Weights of a small GPT-style language model, trained from scratch on English Wikipedia: MLP 384 GELU, vocabulary 810.
Each number is 500 + 50 x the weight over its row's rms, rounded and kept within 0 to 999. Layers, rows and columns count from 0. Numbers have three digits each. The size before them is the row's rms in percent of the matrix's.

# layer 8 MLP down (transposed), 384x96, rms 0.337, rows 71-143, columns 0-95
107:503571503497419535530460442510566434542548553485555462382505406494446526576417547619464478538461483537462472467534471500565531534573511448380521495450560524430496545531392487506444549478487518395528440572471432538539460493518473495446534515519469489409498545489562548563488442541555511573
104:374578464561514558449515457446454465564618564532459588540560604477442539422503593504479587420454456500474496509451492500457533616524560516500552565440541544469498529476541561484495462525528487544494510515493477622450485530503495436501463545486493541531471601489530551480444467562438531454
102:447452417489531517546414569612459537414485582532485482461567556512520554473479413453462483578522487449461463527538498463511547518399492556518489516494491537510501581496484462489505462509585594426541468471572465555436572570468453507491479489414565491388484388501441488415512503574551549481
119:437512482568518506539552470481512567486551480496559584589495445521511511495474562533494485468547517574439463465627535499436506459426559417485494430405513553515449508524462447525614625454520482518480555478480406504512518564445427449567563548395482492550584499449443442467565534500498512539
092:448596427537534529595441454411454506481552426474433566544475540496503524495485548542468480519457455497503554499538537458566471546543413391527512436453597517451487492444532494416463578505494395473504553473477420583462546433483534485484466491538466517517445616470464454413385483547503484511
099:539488518476497406504536517464563505486451495466498469515473482514522472375491530430532519521523491501576493516453525505563446551588547442520461521515537462491537551492462519491514442512426604353518504517498504537540381543538483554460449591429522492522519622462473470428445515496349537609
099:579567474531488502650501598516495510443557329492495447451499414552472576588459489539521537545428403506531505547547507426618540528526546474440558473489442466506509423528531540515535565521487484529491534518498428512476479507430524521474486457498393499461471521579504505522457483425542482474
106:491485578522524546483509510452536539557573567497424557530484471354481499472493583562471474449604443486459529531429524450502539492574491557461504516507487568512435379513507454522399502501454544574444555541588383544488512521507505572537541494527442576584568497477405509562502528488471479462
092:497524501513550543566493518465433415498505462423502556473434522519554536436554521517509523476421550485509501496410469567501491469584549482457504478502476468482545504567521561436497518557540412464469411451382419592399466410527572539499554533535412465575451382555562482461487424462507515468
103:498548588571483475487492433456388504587411444564481437504501560472541523414436504555539527522543515480507518479544489594549464505552483338525496454467548477406542476490502619494515514471565510477439526571503518464424528502472611477523523593473448504492570450450473491502433419479536525505
096:469523570562511389342404461484437540520499494501497530486550526542504551567436479504499560409440409465544482516464467513575481428423530524495527517476525516491500617448508489440492519534437574507465459482481517450523494496590457498500443439521423459350497559433508555467462461456533551482
105:412660479451547603551548440492517508566567502490495592506479519465549499528549563518518602606495453564413530455514523501476502500544505513505485521624562533437460469457516422515474483477502493399510545483554496483578520526563464513537569524511526504421596517473552575525591517472515461511
095:416487473530451479468538454448531571570540446386440504555461483483501499417482535521425523522435446513545535490470569556534559435478478562484481514603532524502455459470530574514404565512484639508563564454544530545470506526484595436592477565524453510504481549531514402439467546398493483516
095:500588368480421527439479496522449487470548494542488474598451489458479450509488464542472467443341611495503405576481478502481491480528582593568413572575445575530468437424407508556465500487482427445456545492465515488540450523508458500473505457493473528460442506479470508468428531490484459456
092:598463495436505492486517522480473416477475557502510561423534477588442492477458433485537572467467463485500429467447388481471353482379459487523485465439448505519459541471498508582501535453484595562525534501489521504542536484458445469488401558466539557360551479506461400521501499560502443454
110:526525463471478459529467594524528488470493468528613521592575470521567512518462499502480491580561527416497414571453513490493458414580457451575422516508583422516523573460520498531593383472480465485581555464440478523534559542516402383573556526503524514488480522541598529499455498506479468479
097:494502500491491474501476503465547499504517623487542502521596400534342509494566501508534481487540510497606526458563564491533491433523478542493441522558583485561543494500508547469528529480359520480570525464541511478420444501467458526472499539561603420478471596385511454493434456455458489579
112:603435476411537461489489500511497558503421425512465571508513443498532449452452551482451415538570538567462513519558567478473401521510447572479486578470484423444484483492570502483509605492521489415553399655491408486466463528447519477458422541485466549478484497465533527508505410480542441529
135:580508516502478433535389479513536540475510573492456526511458485421472557475525581524549500505570558536396436510493541507536526505568517557515521495450493435539474478427521481496499525440580508390520390502449471602458475455420482522608437459515529503512445581479528470414481651495538466449
102:389574504531459469497538565473482495530471522468615509468385428566467465444466502509478489550512553500486424556512542449512488478548518516499474411480529559470557466516462555526421474543421503513469516543577464393513414456429542455504547467480503506428407410555564553544493369575466477517
098:462474511615510531520468466438466403465526477508437464466574473499377510461452370473411457487538513478513493550525618509507487554463437546507472504505516527479536566541470541542540575478534567493470473541436545454546464541576434484579505494447430443493459464422346528579502516524546497485
112:520529403519475525519394477561568428567534493529454521552521452551393508502539381515569510401480480407507602522523582540565453589506447434410488494493442438538477492489462536535581470484552516486415516530479508387454468551524498557504509457523456454458439538485532548523498486481469593523
103:566505541536527476531522496494448498476470522486566446500470506538563463478375515441598434504483491542533494512498529426552377519550459618452487483597454402537490531556452484475518492436497570507467509454582564484495456530434551554467453493545504526493507508518565452564538425362604431546
097:455473461421544490495451506547390505481524547571539525496494529509512427531496393407593524500462510478481527481547507507613493455513465507582467473565459544519524556473459533607574479507388445465392483479553477524428540526491489572452496537469551586474536656449425519548490519486511531516
117:446587504534529493523496567558462435354448458544529512501489464502460548578473491514448517509485459480435597435480557505508483505479485565583517557424476591544553519534493611606484513538433442442502527495468533575502502415459452490486513514536573594416474454502622481490471560526444471534
109:528457531484459515507530447511552568506470476414398498510527518524461485500490467550430527522382406550482492448467503537496468518465470428438490455376584493513541554475395514384589576535605542416481495496558453528580562533571488476512453503466475528520545555467520473558625492522509460484
094:480540497567527510529525541468477609467543506465538518539532525548462537553457506571591617491494562487491547537486519456464401511406531460501513471508511507489508481501432467642451597518528517510495462472546605494519518505591567479590480526504534519481457471515418501627541436462395392500
090:497455433491488484503450404596513424553425447477503464414434551508567512473531512471570594435407563581512483498554532492541554545528485477548459477491495541501571499477500592517447476570597488510494564570518504439527470456398480519604472598410465512513449402474525511555433521534499466511
097:470432499503464477547541449477499509452454402467527536586549509492511567561468493489475466525557504546490562365536567520529541473478512543481440482537476408485540428534541520520536397460555479485543493557554534625623509496468424549500450468567476545535486444517580594603508419512503419482
094:461439513468558540443518540433477525603526502530533499545546473527494498486591449494495466525446470511469503546499493531535500519413498488582492373397445553483427549501525587539578644580518585506502472459485520437492522522552526486535498440450518582479540590446546604460542468580499581459
095:412527474431468470454468406564512450522529465556559494458492450546456535463407527512475480420400520446541448498532437399510490578536493506482519515480489434452637463565569558563482472432494523478466459458500442526390527423500453526472555517456511540515479577552456487432458498561566408559
099:575500563527562495515531534665484516479488535532453499426479476464535453489462513533468519490600555438509524441438488450502538531585533492554518526475460591513502492580489551689562396515487578516498487505627482507522443470426514455467507468544514456432524461493450513508447491540524429470
109:476435469475536460518484515549613553493573485520432581494505502423543458538551479450507457466468479415470515514508499453558527554555399507518517472370659485469399512456554435592457544567425456515502452548515527495478520537487506507574457557426467550546472467437451558553581505483482533470
099:472469480567571517436581525522589584506454492503508559571555426531510495553469472558344541492524536502535510506464566472514519426556551434468467532493581581532511512476514433519535516403538570486540532526483481466546376458557531494473601531457521510408522470595513539583518567435532511512
109:509585443488561528479423550304450481482489452467363600597508512506478519469509430517455470511557511503469439524556529536480522480543546490530541461447566481553556538489433482431476566606544565531482446510455541471433472518449459516506430527558511473459512424531496553505486403508532531483
104:557512578485479549543441385418496524488525533537501530503486499649413601522386497443473481531504508467581445529473444490445499478485473470487457504451501465462524503504561588509404530566414568511502537430545533462566384415553499553495464458490557507589529531460442516428488535512536505469
095:517470585535534494513498539585541486505612487494432557540520558478436403464441451456540551446497454545470440493516410495470491501522529532434485445531469561558479478434474513612430500590490530414419529471492562533545493428511569479465526431559554444422409578544422520492541527537441568546
109:473516452531478487512492496466476473519477383462520528570551462459548530566523472481429472442434415509504459435434478556513419550528548605468404513497529489530438479544493518451502482614516514413451523425536577509465447536529559491422574430547457559545459487484547495481468397521390616529
101:519526525555549621469519457445475471502452513417515523445498390528471548551520501472441475480542550609570547551511466558472541447455562452483510438561375476641399522505504468488493446513471584557449457454523527523471485522483519568457503449566570513558506463594499484519496555507403485445
107:542536535582517553494480476519445498493469501522453420424533569572494486432489490560530440554495521524451543513541454526465464577505575565524466484428555525327579541624478557516543477557535461411505525420480572522533416554495536479532484485510410483387459551513456527474444524506476534563
102:561503511563447594562537546519469523514590486471442490455503564450459580517468461542395511513404473485485513446564528477554528486597459575463537452512461555310469508397477557426476536573517487470528490538529442550507449514446500484473445486538523459490449505593463552559471476569453533478
108:455519585494443552515529493513430469574557499513545498505506431447507478429464490612544431492503513512540507435403599554479492619444544449482486525473392535478605589518490521510515522485479489493458484474484582443360548524483642452457537478511524554453473524445552511581479478475485501458
093:558544463556475451379414502499491475532576513509572516456524428532371546441421528519549529432522419461568431524476536489480524527474454455566491530484506589542493491579502542548489529504442480469469513419562472538559464426513511506471421507425515507477453431475466376485573412436497565443
093:383479477600420457470512505416472512548382462509502518605489531381507497481478433498516505585501411500503490506480522399498507436458527415510491553425469487529614429493476572507494480531432504492549475512514492487492561488472559511519601466380561441472496420503467469443478550476531484431
114:557540506546520419506540537470439526481439535481535460531493560509485506530392507507537444579453410498564482504528582534443501493551567509463489549494600527432484501518514438471543446509518500606476545475524608502524393457381453596489542499569478497542564517549466567612417528486492419554
099:407438470480529533526485445502484496511533522490527513514594507490412582478458474575583513547507526494451448582419508414525513549429464493436568426424474431433479521502395476563505514472423506427498409484485543477526538574484538537500497548470608590481454518625419446486555459497555497482
093:460508468521616472503479484501604521470534522437429530450454438487429542526489480451473466438447421524514514437440559433549427527446448551439517600453571457506498551490410572519571535590519443488520475435520564487509492494526494439472521553370459420445528507531386444426522505514505542530
095:435503570560489523501464543492416489550439409569468556466449467483486470494488540505528447434410506508417427526491503488557493454425512491641495483476507537505511549491494543461584471478361517470396490574569541504549517476488455527600510596464510491509493541479399522551452454509585405531
092:507403520569520481482482543538493425621450489485581540532516499414572517487401461378479518433514516553503443521548603581616461541466438540498523501569510468467461504471493537537497561546474463483492577518499512415495532509534552383457580496388489453449531496488503554503506561492543483568
084:470474523493561483416479512470459568507475430563439444531541481507496509473496424539520501495561479455493576539600512558507559504467463533530591603435528582488502493340513494433480436502394446487472552540497452526561530586400508483499432521508535452457499554554514420465475420413496483581
085:469557508457524487466504515544518541482584592601550487456452551475535533464487603379452498567502399495452404454471440564598460461480525607484494529630504515469618419552434481469507433532536445502450530465536498533469499532449524459497437577488510540445537489529564534499493473493535457497
093:524557432515547519521431511668483478503479528547593458503563550561495474456521537485517410491434498491494514475552463541453491454544511584507470491589568521404489585490486508484423496413519490503498398488530428469584468492584517618481490551568554521492590546537530493447561483523598512509
100:444475572538426438515472449526543532491514553577574542561572447496509512519484391526566512504504574443544520488562475462456497451518446479475507537452506466515608518474494570450490474466494504436495514437540614416489496408489476511667482481566554525508519640491521456562436446502480436479
102:455479450522535501580497455414474478563605507461461588537413528501430528490463502520437456441495456564418569520526514409603475532502531464522554519506546502365553492546421452475585489489499497490531508562506455502521427465545588504492441466477411496476459525405513444451472531568475396437
101:463437517623458461536463429500488459567499500476453534470517506510455553453465427453522508496545529484450500486574554405564600491489516496469424495384435537518564544416437500546503556541459488467577482447605477415530527494514560391559476571473580536467437538567484512437505452440463548540
098:455557511562562484514515486508493498466493504504514386531530554452484507434451535620615463568383434443421503495451505552511578508623431501595534525550499528518562411495459534492553488522496552470573503410417484479495481398511535502467557543451414506490516452514545425454523514503477511434
091:490574512570520577542564548510406435511519502481494567526503593516516432422472492493531539456510464474517440477454553558580454529479503444498445471557473515523459501453592439423401432493390545482473610491566472507548421553466450529618434493451465496496516524410573415505492532528550534482
091:534592598520483502407405473569528420493445545479626554486490519533559454455526599464436546452572539419486476494487479562402574493518520558539524436526552537463519527518502451591617542507507484445537538501598501472487498522481455533541474561480467527524492592525453441545434485558465531465
092:451509534590506460497479553530576520590465499473475491523377465455472494453486522565404537445405473469428498475556560535510478534528432419541535592524549418562657519448519520462488574392555503399574470499486470575486491496475529472524459520449466532531453499430571510533453499488542496495
095:532419540595525452507363510610514476493527470472445489510402449457479580523498467444423502502359457517450433532497550511601517502626545438522468513485463485506541525482437554469517460485373578555436542494545502517517502478545525501457513574581452447480501507527508441467511563453504514483
109:415531504503454516488488484482469403553463448482432450477553389519565480435523509428465475493572447572458558396391530457546547470538563511571472497477466531473549420587462539414503560507406525546526549511489535418574518566466543517493463456527457575501542481531562491457552600582480521517
101:542471444534511470420450450560523603561435499491438436576512464480425469543498535521418432528380451539487563533519458511501550570456493562492490463497427546451509491450478514495417457489461557385515449540493550591555522533481513482501510421458429551519463545511342526519490464460432479429
100:536543497483519561476504478611500529544504573420577462519447441581474560460503480494584492478427439606553438419560436496518569416538474436566457459513395514541489522466538498520469440495521551467395426421503595485514560498539508567539458534579489458502512582498475474527490570432471473551
088:461473404477563450460545448531471495539529537510508539505549454471484499576599512480402543457516521589487542528521492458428470521506510407353476425509475463466597419596516561522439475469488561599476506460532519629502572527555493483592518548486466439437538517558420507490538529517490496478
093:505462508414596502507498367425528568455542410512468513426491466572506545518482434610548518446495441509555530465434530491486478526571555486504455531508456473552461547519627435453429538481426423548508507455463513531501514477408500418544464457571576444404463456500468523485454533547483565518
096:542606475539553532487487509507444431523554561437557519472472508472510574542494527431531437528422490460516466493473488579526575586478456611459543470436548414572560507421473584564521487548490533464483534617606423469571478538451552529495502521483427473463467406508454468559510590511508544483
098:518535480468459503562575493446494498480522429487481493519526575482466462408430511485458433467537576470490472550435510522435509556516424403548429484533533551562597487520586576544507480408557372468513479441386406517510537501499466578475502435500511492480520561448458501525590426566518427549
091:546527565446472579485466495400554566448511480462569616514446540574528468601585541524569441468478464517459523517483534523523496521534548467511505486566426446535544456586433457398543543480508576513493516412447494542605532576471447481491521560522581560432494467575452552458487550562487457520
104:475576444517442528550538524556483478585587516475546455539484428485513522499508501545473472543399555522573611526511498405536461527477428564569483547617619602503443461500521486491437424430429470502516485466501493539524512442521541569455585452584516456516529508528514518444470452472485387471
104:509548452537489526465493422441567577486482505492460534529521581587489501532515474459509416545501511575501532505515604533505437492500564404556516570422461564584337487595572545496584445539482480539436480423448538447500469494457502484427429511480555526466479394511465527569510503546481468461
100:498486486454402580539533479503441498454515522383631562516489486460465563456601468549503512436475473550509497605452505482517535462571530468483536486488488515453526599502429540482540403500432501410512482408565472579474578546578539460533409524401516450493513498437467493482498514572554512462
091:414446514515613445423433505403500589515554470473548561508498460496463465545568455474530466464594525532526496434464431504516570500518547513669526470534499534423570485514494471486495500618479482457519584550471547510470453490531568463539489449500575581496491504530451498587527545412437480453
105:498500490613532513496485460615509507490541472405479585537462411513506588530559535419539464575442562481487486485509477524457563546568563582648524395512512557538540442494470464533472530500473479424453517530527448498466560522478572459555474476510521483490380482412400520512553483472477531469
# layer 8 MLP up, 384x96, rms 0.34, rows 72-143, columns 0-95
099:505496484441329402500491445526510536496442529493479505507485479516511577505517439353536526540503479522449469435415481527467544591576422492562497425496530465466500483444553515549610450527461561481606473517496561413490518547514492526543535447539586433486459478574561508494500408489530530516
090:473475455462562549476426501510411509503573508457506484468527536562595542475498538464488553570513445447468444494499573440470479438544551503427572493487528478576476489494549500486440528455471483605581465539561484533591566479488466607551410496482527504508482385531531496425502367589499398478
111:531450560538490492486484416474467434436519495521541502584417500526489451554475470520480454479484510477460431455530543452488453538483517465609424434591631548427415511522526487520539463453539455538466576441515416605512430574429465505546539407561553545515438430490481545473479505451538504596
100:527433478501467435529531570561472479441510491531592433485534542481568359482545570417547517459536535490492487487370518515491495518590469520518480556479512422511405532537485564567543522493487584496481504482455586515491507496477512463522655422498489560428479495461586556535463414439474502563
099:494452485457542368550533496581534433514482450463562521550548461544570550484607506565520609547505497555539419493492497464552411474481524436523504454498426378437412464420504532562489440529464534509435575412444492544506493479592552534538521482482505561481484528591428467503556500504464498488
100:471480513480486545483530599554514486378486461539476550482469547506448384409453396416559461456509479553535554561550470584574500494499435443496543434470479457497560500448502415493442436591600473531536564558520505516584542526529412510494522515546507572499523515487441489462489637502501491493
101:447462473495498577522480474439448453513453480470486519575512404372505502565520479487485496581413544471523536540511471539469544566434567468551487460474466474525507439436496390528445385443575524582473549528571505467464471512613534570577577529547514524510410515534491488498515490599417450525
089:521504525466504475489475540507662518529490440487421466530543462567521554513493428508502480526461562549466523417568446458430479541492457478424529403448518469478508472432501467530497499435377518405596601607561518514453556543537425536518452536555465562460551548443534463555528559516482451525
103:508512489413547530472510564499492503409439457488478542532489615519574465497496601563507556401466479538477534413434500429557543570503393443549578578536436453352484512565524522516573487445493513500538511508532418484456525496511584492466553424479495549478473493544465511421544457577472505526
097:540456567510484535439467480443532500486506538572483484456514433539515568543548470553503462519486427430421390477500437473620555490504477498510498468570527460589467545514417596550482503458514452633428501556409597503468548522474452495520450457481539420448521583454472605508481496542424520516
104:452492487517521500448549525514514426446478472542529585470488553457495528460547528442490549422484536523495528563478431515494464585471480399530441484483482381514560619477532546423441495421411557538452444548547464585537442477466439426504502465543475515622515548536522415506444442514425555583
091:492487492503465528548487542490509451399485506547628511505458567525558439511439452463534468418533515606515434546481478472468445538514507447544414399449510424560459430528537504481497419483540372462551507556464534512542476485539384482411477485501498607536418566510532561560485530560491482448
098:505502482449558441398542542514518474588594406504526457498500443562477473492575537568526468531481467479449478504461566455448479446458464480618515577390466489463480523578509550625487566466490430468576540492475521457441567485540468514439593548530546478579501460489598483460555467565505490555
098:460513493442530447559471533516579563484520360520441452654464530416534455569494499516436438510504548501500521513494506474479561505574466533556473487495496444497544483456490488405515520567517377463514395469586417539553474514500592510560523472553460445583490493434426523447471503509471581509
113:470486569503474535484530479483485578472478436564474596469542487476545476500535466395517617475452461669440451521450484488489516550535490455599533493499442582515479578492502539479473534456515471536435498578502509461351428531466473612492465470466510445517511484538397459459520471511559515431
109:560569414530457498574571498452486398520577464446509445535482505455557542569533516461490495451461557422453521489397412562476538482523552539487577538388529497428459505505504414507565570495669525461535462492484491528493550537501520518558518477497430539492520520511557612472417534540479525494
098:571532595546503511517504490487483544446627483494584495502520499486493463493535470382549593428508444514523529414450450551494536492554531441536485490509504575547559458479485561571479456531421481539433471447539488538568538550494512584529525448411501572608373539543425509462461517525472574443
108:509413458543478430513489533459537505542484579511510503486472499420557420560492517479583446468496417451516515519575434540596484558447514498547482449560532502397588453595562540553593569575511445435503499474539454566469511561512483513562502442419503468518504541539513509457527583467458620586
101:503496518460501540547517473540604575469518467487422529544442549546493556498560452480474505571465458429491487504438506513505525547510513510596433469562531513457541523509547488481529516476532545543422484583418530506416537508425467557539428471596530345440573472569530542331522531488522489553
103:478487393501526458554484560532451451494598513416464444624481497488479535520479528537467565492458546388546516487544551479511398456430499437508529489452564538508522566518554507472531440426453431621463580512516463439508502481498441468474538363493512498593516454503521566490592474515530455556
103:485461466549516482496602491515463410420427442524438568504477530540506505458523450444537524370527599484523573457560475485437540529522423515603481533440479477517487511548475523478425488460547448487540567485435405478572602552548514594581498523578513405516439520499528460530540551529495538564
096:460605477464500513487421492506515525565511601526478466432512455566544465567525438472532530519554442504444434427471537527436508425458502542558480473479547491481444504429470612556530506526464517556426390532462498576511437427593510531475559455509472437465562474416439483498492478630408487545
091:482539512480548602523574569472482443489468583562427451563502522494533484509388477509457452483541479550524528478564572395557419445517527465477556478435600474460443479503504524543580512517432444610529414561482494535519510534515510492568534490542386438465504487492439452401557538500528593504
109:413513579443544499473512607452510546454488533495506541585404418550567559494509477471487483502538476449485424347500497606501419464470540548477494495462480572538496519511482490576544471400432485539442571510416461478503479452481458508511536457463490578536516548525516482496446548564366487568
107:548442484392497520599565501431490451498537533473511454488430504522516592409552470531554533520450425476336428433497537516559485458522531481494560517532495552450558510509467397427526582530443456486580483471475544506550561475545489500513480451389498448486582514460547497490553455514427433457
099:455476462501605488471499544524490454483548539474457514523481454481496454463550540479457448546530480558586551456478494640463482474491462563427454466488672480472513549477461521490445420495381463545470414546611521539475482505495524487603551460493489482480460406484609519451544506426554503530
092:563576508445547540496500538513476517493619419495521472488581464524517562460464628443492493512483430461520468570567456592517495529452563565535468496452481487543487439459510415525508506484488426484436466428603536488508604488590442468493573454485513546488413508388466509539554428459520586500
101:458497460516477558429560539478431438508404467511428585498502567489482491424437511501535586475535537571483421584491447517525521500451492470511503493411572466471491602523536561501507467424450519497487435569469517428432507518463471472538484496484507524645498514462528453506576569413484567646
098:518568488530579515533408563474467518422452451478501516520499499550571492531481504487537481454477540525512398490562485470551533470514492518560484518514491428584509448432550449440458303472420398548503441535648452496563528532454493462467550577483509466527425515534496488562495530497554528567
111:468508579416453622486530543398537526533584467548561433462538507537673511512576462474493551489485550547501498540455581536439458487488565461536573488480500464559529487490524561464500493533379570483516422498527462523510525503470510475485479509536447519463433373444489467515500448425560498425
093:551538488556531430468426613618440573423607490496573416475587468477498451595512472530563457520515492498440471487496476461508507519479523417461543490496528501502377454541531485442570476517476464488493435480487589509443482427461476557456539590451425480523507493480535494488474535609440413492
095:556552482362500537444571512465495516502585453531553545476498621520584541582582508460572556424441461496522548493439515496457516407432451468426498488600489476536539583561501526488497485455485462545481546450524469512490513435534448478530433482497472477480530407510493348550433514475500542545
097:442522538503434502476478512503397411413571517501560452462519509547494510502480482539535466543449517528399475560515386468449476526514491487404468507459481465393435478607506584470478443452564424534578483479494432574429599512527593508603492418506471541542450472462525542504487487516561446533
098:549454490531451554449559457550410490497470451567523477472548477495551488543464478513567596356557489533414373520531457521615530471568388505435519534523414515518500452539463548495529475467536476565423418579506514521492567553487478565518478467456495564566440470562460475456488505575478508491
101:647380503448538538502418465536467495472611480523457447450433511510573534540455502452551478437537447537463429509458538506460497380499470503490534555482527525565483536527498494425500488469513457455462447544369603498460527528550551567585455552475455536441470428479517482472591494549475476529
105:536528528597472535472537511468512545422506486537564478508466492465548470492492478489601480524451490561480410454585545531496524446549516553454475530503581591508606590444526553370538512490509430485378420530484360479433589458518469514502529569495530500479525506491480536438463526507410539445
105:490444547540426503552579440522459518527534438543505558537572509531466476461612547494508589463482477518427534517378490429484545469516477555482533563522518579478444566431446407581480562379454472465522483469462514476443537493498488531495435520449556421433533448412475589568499530543507418522
109:525552476437438435512477524603471553497492524544450455504419535505647463536475423524614459577504510446440481444549463482547427470564440494499413531422643491448520498483513525499538521523512444459476531543449525463528483445522454472601509504490429491458492517435544505437452474501610468569
108:421567428515464472454567484495459459499480549471537478391409501487591493464611523489514501532511504552463507479511491448499519493484543529506617497568551544450500446570500463537496576486525445448434520463462513576556540518483485462454629383524487589533486389463535402540525530567455535567
099:458458458427542508436528488555475569518456475528556532558551443502521399573463469542501462563548481352455493583458529520474492530445505528472472588416495503518491382480503388479452528489485508548548523514521446438497491433538446441466483380516435464457560467513558547402432534548546557494
110:496436485565455533455479455519605388518472500585506467486487469447471462469514468502452522478435539425529467526399457644607471465486585509484509542444494489446550551424493432502503432512502453502495574491516419477582508424521545505428513486417464513583551485530493544574533444401440517541
097:522561523487510541480496628482588531622422397521423530596548502543460476448432562473456531476476572495456553503461442497447470467507522496477466454449546455481449499451439471444527399461562435470458551512483539423490468557479414416528576477555481485598521489499548549462475474556446549563
084:507441485511503535636483489503523466494494447439416509402499504475531584507599519445413488559480632469550491417500517505490481459498562491446526507444501476485522462558467502595439544473492463534447476504451540408580500407440525595517478623433576463493485549450566450482525457487484550538
108:576509385587508442579504520528466541451504513437529453532588432600572470479539482475475546474464547496479467452492524520520521587451453562560513464524405437562487463497452491476441555440488476442447549483522393512519522491520483451491354540511523535428502612569574447506533416511524542490
101:565511504477516382492489575473500460513587480520469470507399468513571540530518577450539622490554493471491526451541438515547452460504509474532511541448476565471546560450529576497533521420535525526516509541454450438552395458528476408494553480486389391509524390482609509452511511495567562551
109:518548530450459499576539407446411450487548480512612474466549429482544445494446480512506398536537424523494553501463463512416470531472449345457540492510502467510517536527602428544467529501549589533454456483469432540501493489559430511574558457455456589518431522445523469565453493447502462578
099:545526480463518473570437481468532513481528521490517573492506488522461575486520487517503423489472450526442478620430468492534469465400591522416459486429481537447580473458421512443644519556459389563526572521551468474559581498509504532496539555419475583456468568447456495570442410498474535486
091:550510512532474500573525434465571554465515581521482566494465557578422531460554418478517433563472453460526413505448455451492496463507584567516508437409536487517606441578527534451506535491498500483363471448475516561580493463484545592596440475537461513431405505499459449479449449504443524472
104:514570533528489540576507455539527482475558575457521501501424525501494504545524581442522444538503519578545474487436456424475392493534491514477396460506508470439545517683567430452465526485635515533455476434561493479500507474617507503506525523485479527482477403500486592496429495548493532412
097:470488427405455513477414647444451520435484394456528473446503463572507525522513536550622441474444514537480586541524503555455582580458465500402621531497561527507514521452551524518460492525464509476508502605481523512574464472520432482557439442487462433498445537429514489523526523536462542484
105:536382488432526451501544478424553619500502482454539454462491521497485579442497477485558496455507486550563405561456477463498421479565510470538492418455521435517533381474534551571593495552511526486538533529508560557494423523507509442569453444437450546548389498436425430419459495530497495553
094:512529436482474652501534606495479464478582474525530470531527494476545575436525549508549540559392441584478520570473459444559547462491496483440511526556524530502527388550556362563399586454517515496464488471434450546508490421498509471409494493546448507526477424530441473470533491485527520549
090:615603479464619463416488477490487490524449496545412514484473414511514596514503470541449504549513553520558520458478514585456492499466451548492519552492444583484410558438561460556406533499506503560476489547483469507447447465454593487563354463526516429521518493572511532533521597454470492475
102:519491383584537433575527541418558452500478445497464497494477491462574446501510537601477504534492541481466440507468485493542490501491516523548517493540597540467466351454532540489479435478406470554503464433499603606426504550512458448463552451521548463561450359556522515509585503489520470463
095:527457560427513530506526587541496551552496556495418583525558602499475515497660482531528503453394498497533523502562484468465558452503457443411432470509544447434529504515569579467479520504566529555535519471528413518496453517465518530560522469375476449543582600456430570498540507454525507480
098:583459494529521444526481538508499541443503510475534455419449402567437453510535532506476554525357520441454517522452464465460491470544496559488495512464529468545545574511490529590510579528536463482513449437458471485473534440525517659478475402609488526507589509612523552444594524435495465468
094:445469401545478519584505575409478544552519480440393425554517527424481457580497385584491494493543583527531516488465516528525436543581491562527476527502457462531474612494505443493472600520484459386473515547554570500495553434505376553498548507479489490490514528488472500436564478541487574470
084:498590509472468483634536511485565551521539495445428505476515476546491465542568462484601576394556476486539580476467448517410478540450378500494504471533615475446463412530445502525592415528473526590520534511504463433412459525442498456526500524527475453553502546484444466475426507422497512469
107:430545464549447565505441551474523498429533557461487452559611594526534448569443520528550496497492518472537475455556406564423514430445479546559582421468532495508517497448451483491512538513571485452604528553436520479540595487492442391513475470496541568529371493459515464427418493498493482551
108:544393499393449451480443521445466499489529514456507406469510512508557537506513511403509499629455495387580433483584458526585529529512508518553438511587491462507480484506492515549544551526472552574527505556426516447394494549456503550578526496451470539467532387594519463430487466526437498526
109:495520530468560517492606620499530371485627515509495597449464591539493471528559439518549471498545495490497552448515476531544449519541366512456433531548504560538526380571449429491555515518522591521488481446537511479514413449513478576528457482496510458567481533475512473399513509509526557513
104:428458466518523539501539506549519541466549575508514523586600503526502521460411537459517548498476520519460518485430515600387470402485450524516520509481506475518572428606586504520497510522462452458520450517464512460564491541461462576376604502563505547569471522425427476398497515586432561496
097:529425569578438535543489505429502530454458436483507487474485564502445574493534488404472477545472491498499491417407571576442546419535483520509448462468559638562506483472519500463571588471516460444472479512524530389557389437491554479520525471488508562567622460575490524454531482457554493509
110:579472487556491562492537527573464558449491577430544486498569494428494499530509521476477520540443596480475511454427433495417444486481481573486496451522575512418494481524500565472571435558486481426483468513500485413386465494703583491475464528420508478504498481461562497504582520552545503545
097:475515501496544469451476453494360498486546483505443498538528432616463442464458538524517523521504565510413453451450379453471491442487453432518492472609512504461388408442561497439496577530568435507553472437489451520478453447512563519518525518473557512625487552488577522492485520554546513588
096:442447540497534472413542518570515520484465511471506468540521487565581411641570517510542509560421555397493431527455450444556556498510431515523501523543494500440418517593436439537476597447475476570508426537531500496487491545427546477552490527601543531569509399444559478551496457497538550500
117:537600370528507471600528535586480449589537522557436480571641480452549480458436534540451498552461519508509411487538502509478572474508522542474522541510526586437480502432573456536486471499530486450481483520521494408454493574569438509509484459521434480545594454530551416516524424498587532509
099:510504466489388437459534478552475461461543593465569441516492469489534513529509600485554501500515434531527466470513502546579536489378543507443562513467402457435501520390568536477514513543384500504514544512538418542438489467495388429412502552464512605480439511524473492544564528564530568543
106:441515442526516535554459594524551517471493547468554517537446478502564435450583533526498504519402502421551536502492522515572498481608434563411478424451526488462560457431543493482460559525474518544492568534513429520486638560444473553572556582517529506519535583459497401399455537484472458552
096:627506500488520498463544555496518394484485477446613555453512512425600386455603464445508418439542467495505631438489577570555579517477561481480499456526457478529472469557500434485499497475470537514453574481448447538490538526507468470510544439498385457608511535532500463478505465505546503494
099:580527449414602516477508564566557406570516502485405512537459593484495498528488513603522497479505497535566543457438519539411456494479320473477418512568511435506454516571532557480504573543499491532486511493573456510520592466552435479492495459538484467567445494519495448497553511503606490545
097:522474593513525562524470613437495455522420452468461446376487528449507582479565529510530512457486438480456455498448506371443462461494526591460506509449427483490520510442568537552542439555487521499490577543584473484453509498494491601405382433505525518522504494543512532504578515385534514527